Weights of a small GPT-style language model, trained from scratch on English Wikipedia: MLP 896 GELU, 6014 steps.
Each number is 200 + 20 x the weight over its row's rms, rounded and kept within 0 to 999. Layers, rows and columns count from 0. The size before them is the row's rms in percent of the matrix's.

# layer 7 MLP down, 224x896, rms 0.0571, rows 0-25, columns 0-127
102,189,156,179,181,198,197,211,222,200,224,211,206,203,193,186,194,208,215,202,235,207,176,173,181,199,212,199,203,191,173,176,218,209,157,198,209,196,203,217,160,210,200,193,173,191,189,204,189,185,191,171,244,216,210,219,186,188,230,198,203,225,175,214,190,206,214,203,234,180,180,211,215,169,196,149,206,227,170,208,161,199,178,165,201,189,202,214,221,189,217,199,193,211,223,203,209,209,185,207,223,227,151,212,254,221,176,183,204,175,237,222,194,206,204,209,213,207,198,180,211,207,187,206,184,182,189,175,200
097,202,207,217,200,224,185,213,205,236,185,181,215,193,226,185,193,176,180,233,181,171,184,200,213,192,221,226,193,215,193,182,176,202,235,179,197,240,194,215,199,202,177,207,165,204,168,170,204,222,192,220,205,217,197,189,209,205,176,165,195,207,210,167,202,191,176,189,193,192,216,207,188,174,168,212,208,199,180,189,196,248,219,175,233,212,191,246,212,226,184,211,197,201,192,186,201,185,193,194,224,174,218,165,170,224,185,193,221,209,243,184,173,201,203,202,226,169,193,201,183,213,192,217,214,197,222,229,240
106,175,206,173,215,220,184,204,201,206,236,216,253,203,203,156,209,231,175,168,197,220,206,177,187,228,205,199,209,167,181,189,190,215,206,264,205,237,182,179,172,170,221,184,194,188,199,254,199,205,208,224,230,201,198,183,211,197,186,218,206,182,220,194,172,197,188,193,184,182,182,240,183,183,226,184,220,206,172,203,194,219,182,201,254,219,232,216,187,194,214,198,201,210,220,223,198,187,209,174,259,168,194,205,213,156,188,198,178,196,243,208,204,195,178,184,198,225,206,216,209,224,215,175,214,210,213,227,173
097,193,230,218,174,187,183,226,194,196,206,197,160,216,190,243,244,168,203,243,162,202,213,198,222,196,199,229,184,221,210,212,254,196,233,184,217,203,159,184,213,183,169,187,157,209,175,204,199,201,200,210,231,218,161,189,161,187,216,196,187,210,217,228,218,203,208,195,193,222,186,183,228,213,217,225,212,198,175,193,209,199,189,181,220,182,166,169,199,198,209,216,212,220,224,218,187,175,200,218,193,214,196,216,195,180,206,200,202,208,197,186,219,184,217,189,213,210,205,212,174,189,157,214,218,203,187,246,179
100,183,206,186,189,203,213,218,239,191,208,194,222,229,181,210,213,189,184,193,199,194,186,191,204,187,169,183,202,178,192,219,172,209,230,229,206,189,221,194,202,186,217,182,183,223,216,212,189,187,169,229,221,160,213,202,196,204,179,177,209,209,194,164,202,196,188,200,178,205,189,165,200,195,199,183,233,186,214,182,190,194,167,185,180,202,183,173,187,167,210,221,223,188,237,220,220,210,230,157,202,214,199,222,186,226,209,189,181,198,175,183,196,175,201,208,187,165,221,176,203,182,173,228,194,228,193,188,217
103,186,253,254,207,175,200,248,196,198,196,189,208,214,192,224,182,196,188,189,201,206,202,220,204,195,185,167,222,203,184,174,209,211,176,209,185,168,201,160,218,211,184,174,197,168,218,194,174,212,195,198,228,217,209,201,205,208,154,192,185,209,181,225,225,208,173,192,225,211,238,176,159,169,175,212,182,200,195,187,180,226,224,199,222,176,188,176,212,185,194,221,218,178,194,187,201,174,160,191,209,187,192,247,193,231,207,197,196,208,224,214,200,250,207,178,226,186,198,152,178,197,179,214,188,208,181,211,222
099,217,207,193,243,220,201,202,198,190,234,178,201,214,184,156,209,197,208,185,216,184,179,212,220,199,203,204,210,203,183,148,218,198,202,184,207,206,203,213,223,227,175,191,186,236,170,239,193,203,215,197,245,185,180,172,192,197,206,205,215,182,191,210,210,225,168,173,181,195,180,195,206,170,201,202,231,211,234,179,171,191,232,204,189,222,226,208,184,204,179,191,226,184,198,210,180,199,214,182,183,210,180,205,222,191,176,200,199,198,233,193,177,209,228,244,189,205,182,190,171,215,210,199,193,196,186,169,193
096,165,201,211,184,168,211,227,159,193,188,199,186,175,235,198,212,197,182,182,208,208,257,194,186,202,191,235,199,195,206,155,225,186,204,165,213,208,220,213,219,200,171,198,163,196,199,168,207,165,214,189,207,189,206,192,159,222,197,208,200,225,225,196,206,190,215,209,194,192,176,191,203,262,203,226,160,216,180,209,189,169,199,151,223,187,207,203,224,204,184,201,205,212,203,189,211,215,196,224,210,217,195,195,220,230,185,205,175,184,206,185,209,190,222,238,205,212,207,197,178,239,166,202,214,200,234,191,175
101,198,213,232,167,187,194,224,213,206,214,217,216,206,175,197,223,174,234,210,190,217,189,173,161,227,218,238,201,207,186,185,199,216,216,201,196,205,213,199,213,208,236,195,201,192,200,215,203,239,198,185,200,191,190,231,227,214,211,148,193,182,201,172,187,188,218,196,186,167,176,175,223,217,164,204,186,181,210,220,187,229,215,207,215,212,171,205,208,176,241,201,168,233,229,212,213,201,212,194,209,198,211,184,212,197,224,176,206,232,201,156,218,134,246,170,170,207,198,197,182,220,197,211,200,204,198,212,255
102,238,217,171,191,204,225,187,230,189,216,204,164,209,194,214,200,219,204,207,197,204,191,207,228,219,228,214,190,186,175,215,196,180,203,155,188,228,168,190,185,243,222,223,210,200,173,172,221,193,192,181,208,205,183,216,245,211,185,232,217,208,188,170,168,207,176,192,228,155,224,235,179,200,194,234,201,202,193,221,159,247,163,206,201,216,192,231,185,194,204,205,203,227,192,223,181,177,198,165,248,184,195,200,202,186,216,206,178,243,217,206,185,225,188,261,193,204,175,201,153,199,216,230,198,211,212,168,186
098,217,197,164,168,224,173,205,173,214,183,222,220,195,220,157,187,171,205,200,177,224,180,200,220,233,236,220,219,221,181,196,189,241,200,180,199,256,179,176,215,177,208,222,180,184,219,242,199,230,200,215,215,242,223,194,211,205,225,226,206,200,186,195,184,177,215,184,203,232,162,196,231,184,191,225,185,209,190,184,191,209,212,166,208,195,174,200,215,208,214,183,204,217,163,207,199,204,179,201,179,194,181,200,192,208,217,201,196,200,181,171,220,183,195,207,201,174,188,220,179,206,209,220,200,209,206,198,190
095,192,202,179,192,176,208,203,196,205,216,237,208,198,208,195,216,190,177,195,169,189,169,238,206,193,193,190,218,211,192,207,172,214,206,166,173,220,213,195,199,214,231,183,248,173,200,213,232,230,173,236,180,174,158,196,191,196,199,181,167,217,205,190,211,204,218,196,191,208,205,148,175,180,195,215,212,225,199,219,204,189,207,215,216,216,173,184,219,227,157,204,182,202,220,189,232,157,189,230,202,200,186,205,179,187,180,173,239,168,196,215,196,187,187,209,213,209,219,175,165,199,182,165,181,174,181,192,208
099,222,203,208,220,178,203,181,192,194,201,210,205,237,192,215,206,198,213,208,206,218,141,179,231,168,193,174,205,192,207,180,191,225,190,214,244,215,207,206,196,188,219,206,201,210,197,201,173,200,230,169,215,192,193,197,220,170,193,196,179,185,196,190,190,244,196,189,194,219,216,221,218,169,228,204,179,209,206,216,196,210,182,206,185,210,199,153,191,168,228,206,231,184,206,185,179,221,165,175,186,234,199,213,206,197,183,230,217,143,164,230,209,177,208,184,201,201,189,217,183,212,189,190,226,207,202,204,195
099,184,180,212,226,190,227,214,183,214,189,181,180,198,205,197,202,184,230,209,179,201,197,184,203,193,188,197,224,194,197,201,178,203,175,196,190,166,195,190,166,195,193,197,205,244,172,208,167,220,171,177,192,192,196,217,177,218,191,188,186,209,183,206,202,162,217,195,210,176,226,206,200,197,203,185,153,202,180,187,189,196,252,188,207,210,205,230,215,227,234,194,214,197,239,188,206,220,194,202,178,199,207,219,168,218,177,162,193,232,265,175,183,182,197,184,189,179,202,147,224,183,201,202,220,210,215,228,225
101,176,176,176,184,206,221,183,240,200,205,204,215,206,201,225,194,208,212,160,196,225,211,193,197,223,166,175,223,176,226,230,183,202,188,187,195,190,198,218,180,192,201,184,207,229,215,189,207,214,184,175,175,192,186,203,222,247,182,193,187,210,191,189,218,204,196,230,216,194,211,213,181,227,211,196,202,171,222,195,196,209,219,172,188,213,226,178,205,196,190,220,204,213,209,211,219,226,238,238,203,212,205,235,228,155,213,190,177,178,152,205,200,177,187,171,221,191,189,210,212,171,220,191,214,194,156,201,200
093,184,199,156,203,198,211,199,209,198,159,184,175,210,233,184,189,183,234,206,210,191,194,179,179,193,196,200,187,189,205,223,192,188,196,166,187,233,197,229,175,194,205,172,231,201,167,192,201,192,207,250,206,206,207,194,199,202,177,233,240,214,216,179,146,194,179,182,208,201,207,188,216,222,228,220,199,174,192,219,209,190,179,196,220,188,202,238,186,205,217,204,149,223,183,175,170,182,166,202,210,151,197,210,181,178,195,213,209,199,218,214,188,226,169,208,170,208,214,206,212,199,213,202,206,201,193,207,191
102,162,194,173,207,191,194,195,216,187,211,234,150,195,233,217,224,179,179,180,226,185,237,201,248,199,207,191,170,175,222,214,186,203,213,201,217,200,203,202,180,213,198,198,206,223,214,217,203,213,208,187,176,180,192,222,195,192,146,204,199,191,193,166,224,176,210,160,186,159,175,199,187,210,165,188,221,176,179,175,216,220,189,194,221,201,227,200,185,182,197,196,175,215,180,225,202,217,201,206,215,207,197,188,204,173,193,194,197,242,209,184,194,205,200,241,201,221,203,208,211,200,166,210,218,219,203,233,174
103,170,195,220,156,208,190,206,182,192,196,190,194,186,189,201,198,227,232,193,198,196,200,181,180,158,238,230,218,213,183,194,215,215,206,191,195,152,206,189,209,222,194,191,221,236,205,248,137,200,228,182,209,204,176,193,187,194,187,219,205,213,184,181,218,231,219,225,226,197,197,227,199,234,210,224,226,203,177,216,203,189,227,242,200,208,196,175,206,254,203,182,199,239,186,176,196,181,202,198,205,195,215,204,215,206,214,193,200,207,199,167,206,165,206,221,204,206,249,208,178,198,199,221,204,193,184,194,198
100,196,181,196,168,197,191,215,214,200,179,165,210,220,176,189,195,177,212,210,224,203,152,222,191,193,175,153,163,192,183,169,184,212,215,206,209,229,226,193,198,187,184,190,234,218,211,179,207,187,227,202,226,192,197,176,210,193,230,211,195,219,213,188,220,241,203,201,206,188,225,168,225,195,214,181,213,185,214,204,213,198,207,187,189,197,184,211,200,188,243,195,216,216,186,211,189,216,206,257,197,199,190,174,212,169,218,215,235,199,211,204,177,182,225,204,200,185,193,187,167,221,215,199,189,184,228,217,200
099,222,212,199,195,192,217,193,210,190,200,210,223,198,222,175,230,241,189,225,217,197,227,188,207,174,199,253,197,198,199,199,192,218,197,176,201,196,150,199,185,213,175,212,207,199,223,220,196,197,165,197,209,192,248,209,213,197,160,213,194,215,198,201,218,235,184,164,206,239,215,186,241,186,149,165,214,203,216,226,194,197,189,195,230,245,238,199,206,196,181,197,211,191,205,216,214,233,200,220,183,230,231,190,232,214,210,204,227,232,166,197,208,226,170,213,206,236,230,195,186,178,220,189,207,185,207,171,174
099,183,189,214,203,191,165,211,206,186,179,194,167,192,160,224,218,190,201,256,214,209,176,181,216,195,192,236,169,193,211,200,199,181,196,204,194,183,207,205,189,184,148,186,182,176,178,192,202,221,197,230,232,202,221,186,175,196,200,196,208,194,176,202,192,176,198,189,232,169,222,205,171,203,217,182,214,224,183,201,175,203,177,192,232,209,185,226,179,199,240,184,218,193,209,143,208,203,156,206,181,223,186,195,208,190,203,212,197,201,245,172,194,221,214,206,212,151,214,177,187,218,178,208,209,202,218,196,170
100,212,248,153,169,202,182,220,217,224,221,175,225,212,174,221,217,205,208,191,259,172,203,191,170,214,188,199,248,258,204,227,220,199,164,263,206,195,190,187,193,214,188,250,203,200,234,222,174,188,205,214,180,204,209,215,218,182,191,202,183,193,163,175,244,181,198,185,201,218,221,247,214,178,183,204,181,194,206,177,204,209,222,208,197,209,180,215,158,200,237,219,220,197,223,194,214,198,214,165,233,222,189,152,225,197,212,220,196,212,175,200,218,190,206,168,199,176,166,214,184,206,226,201,204,187,198,180,183
099,223,211,196,208,219,185,198,193,197,184,211,191,218,191,232,201,199,204,197,185,214,230,182,198,226,195,166,190,264,215,195,163,206,238,243,197,218,217,179,202,227,220,229,186,199,206,182,255,203,182,174,218,226,228,216,181,208,198,181,183,202,197,222,169,195,170,201,187,215,189,227,226,230,196,205,190,208,231,209,203,222,168,201,186,210,211,204,194,194,209,193,223,220,191,210,149,211,229,173,196,210,200,221,196,231,202,187,224,213,207,210,195,213,199,205,179,184,206,150,216,187,226,190,195,240,196,176,228
097,165,190,210,247,189,189,214,197,206,200,209,195,224,177,210,172,200,206,178,210,181,213,219,202,194,219,208,205,203,196,193,223,198,193,228,174,196,183,178,216,222,205,192,184,197,189,233,179,209,217,194,176,193,223,230,240,173,206,158,179,215,230,232,207,172,215,168,195,168,179,188,194,212,220,213,259,161,191,184,222,175,207,156,207,212,209,211,210,206,177,209,201,219,188,171,179,254,219,175,214,193,196,223,188,177,191,168,166,172,231,208,206,180,213,209,181,188,177,219,193,204,191,185,181,216,202,196,228
098,202,193,197,215,228,199,202,187,212,195,184,191,176,219,186,200,207,196,226,200,178,218,199,225,241,216,233,190,211,234,192,202,194,192,245,172,158,224,186,188,205,202,186,213,203,186,217,207,200,243,187,198,196,215,216,237,191,250,208,193,194,167,197,200,200,191,190,227,188,186,233,188,224,172,186,215,213,191,207,170,206,235,232,187,223,209,223,203,251,232,207,234,210,204,199,199,181,175,185,213,188,215,224,186,183,183,198,222,204,216,174,189,199,196,210,233,205,172,195,182,186,208,144,175,192,190,204,209
102,168,202,236,204,170,207,196,190,198,208,207,194,173,230,182,220,160,209,219,194,180,157,206,212,186,181,198,184,212,171,209,195,190,199,205,201,196,160,206,216,197,208,191,222,201,172,203,215,202,215,189,179,223,182,187,159,215,209,176,208,195,183,175,233,197,201,210,193,207,231,173,198,197,164,241,203,220,201,227,201,195,226,228,200,224,173,198,202,202,224,203,208,223,195,165,193,193,202,228,179,208,228,215,224,232,196,208,211,188,202,200,203,188,187,206,227,177,198,225,185,171,242,231,225,199,213,204,219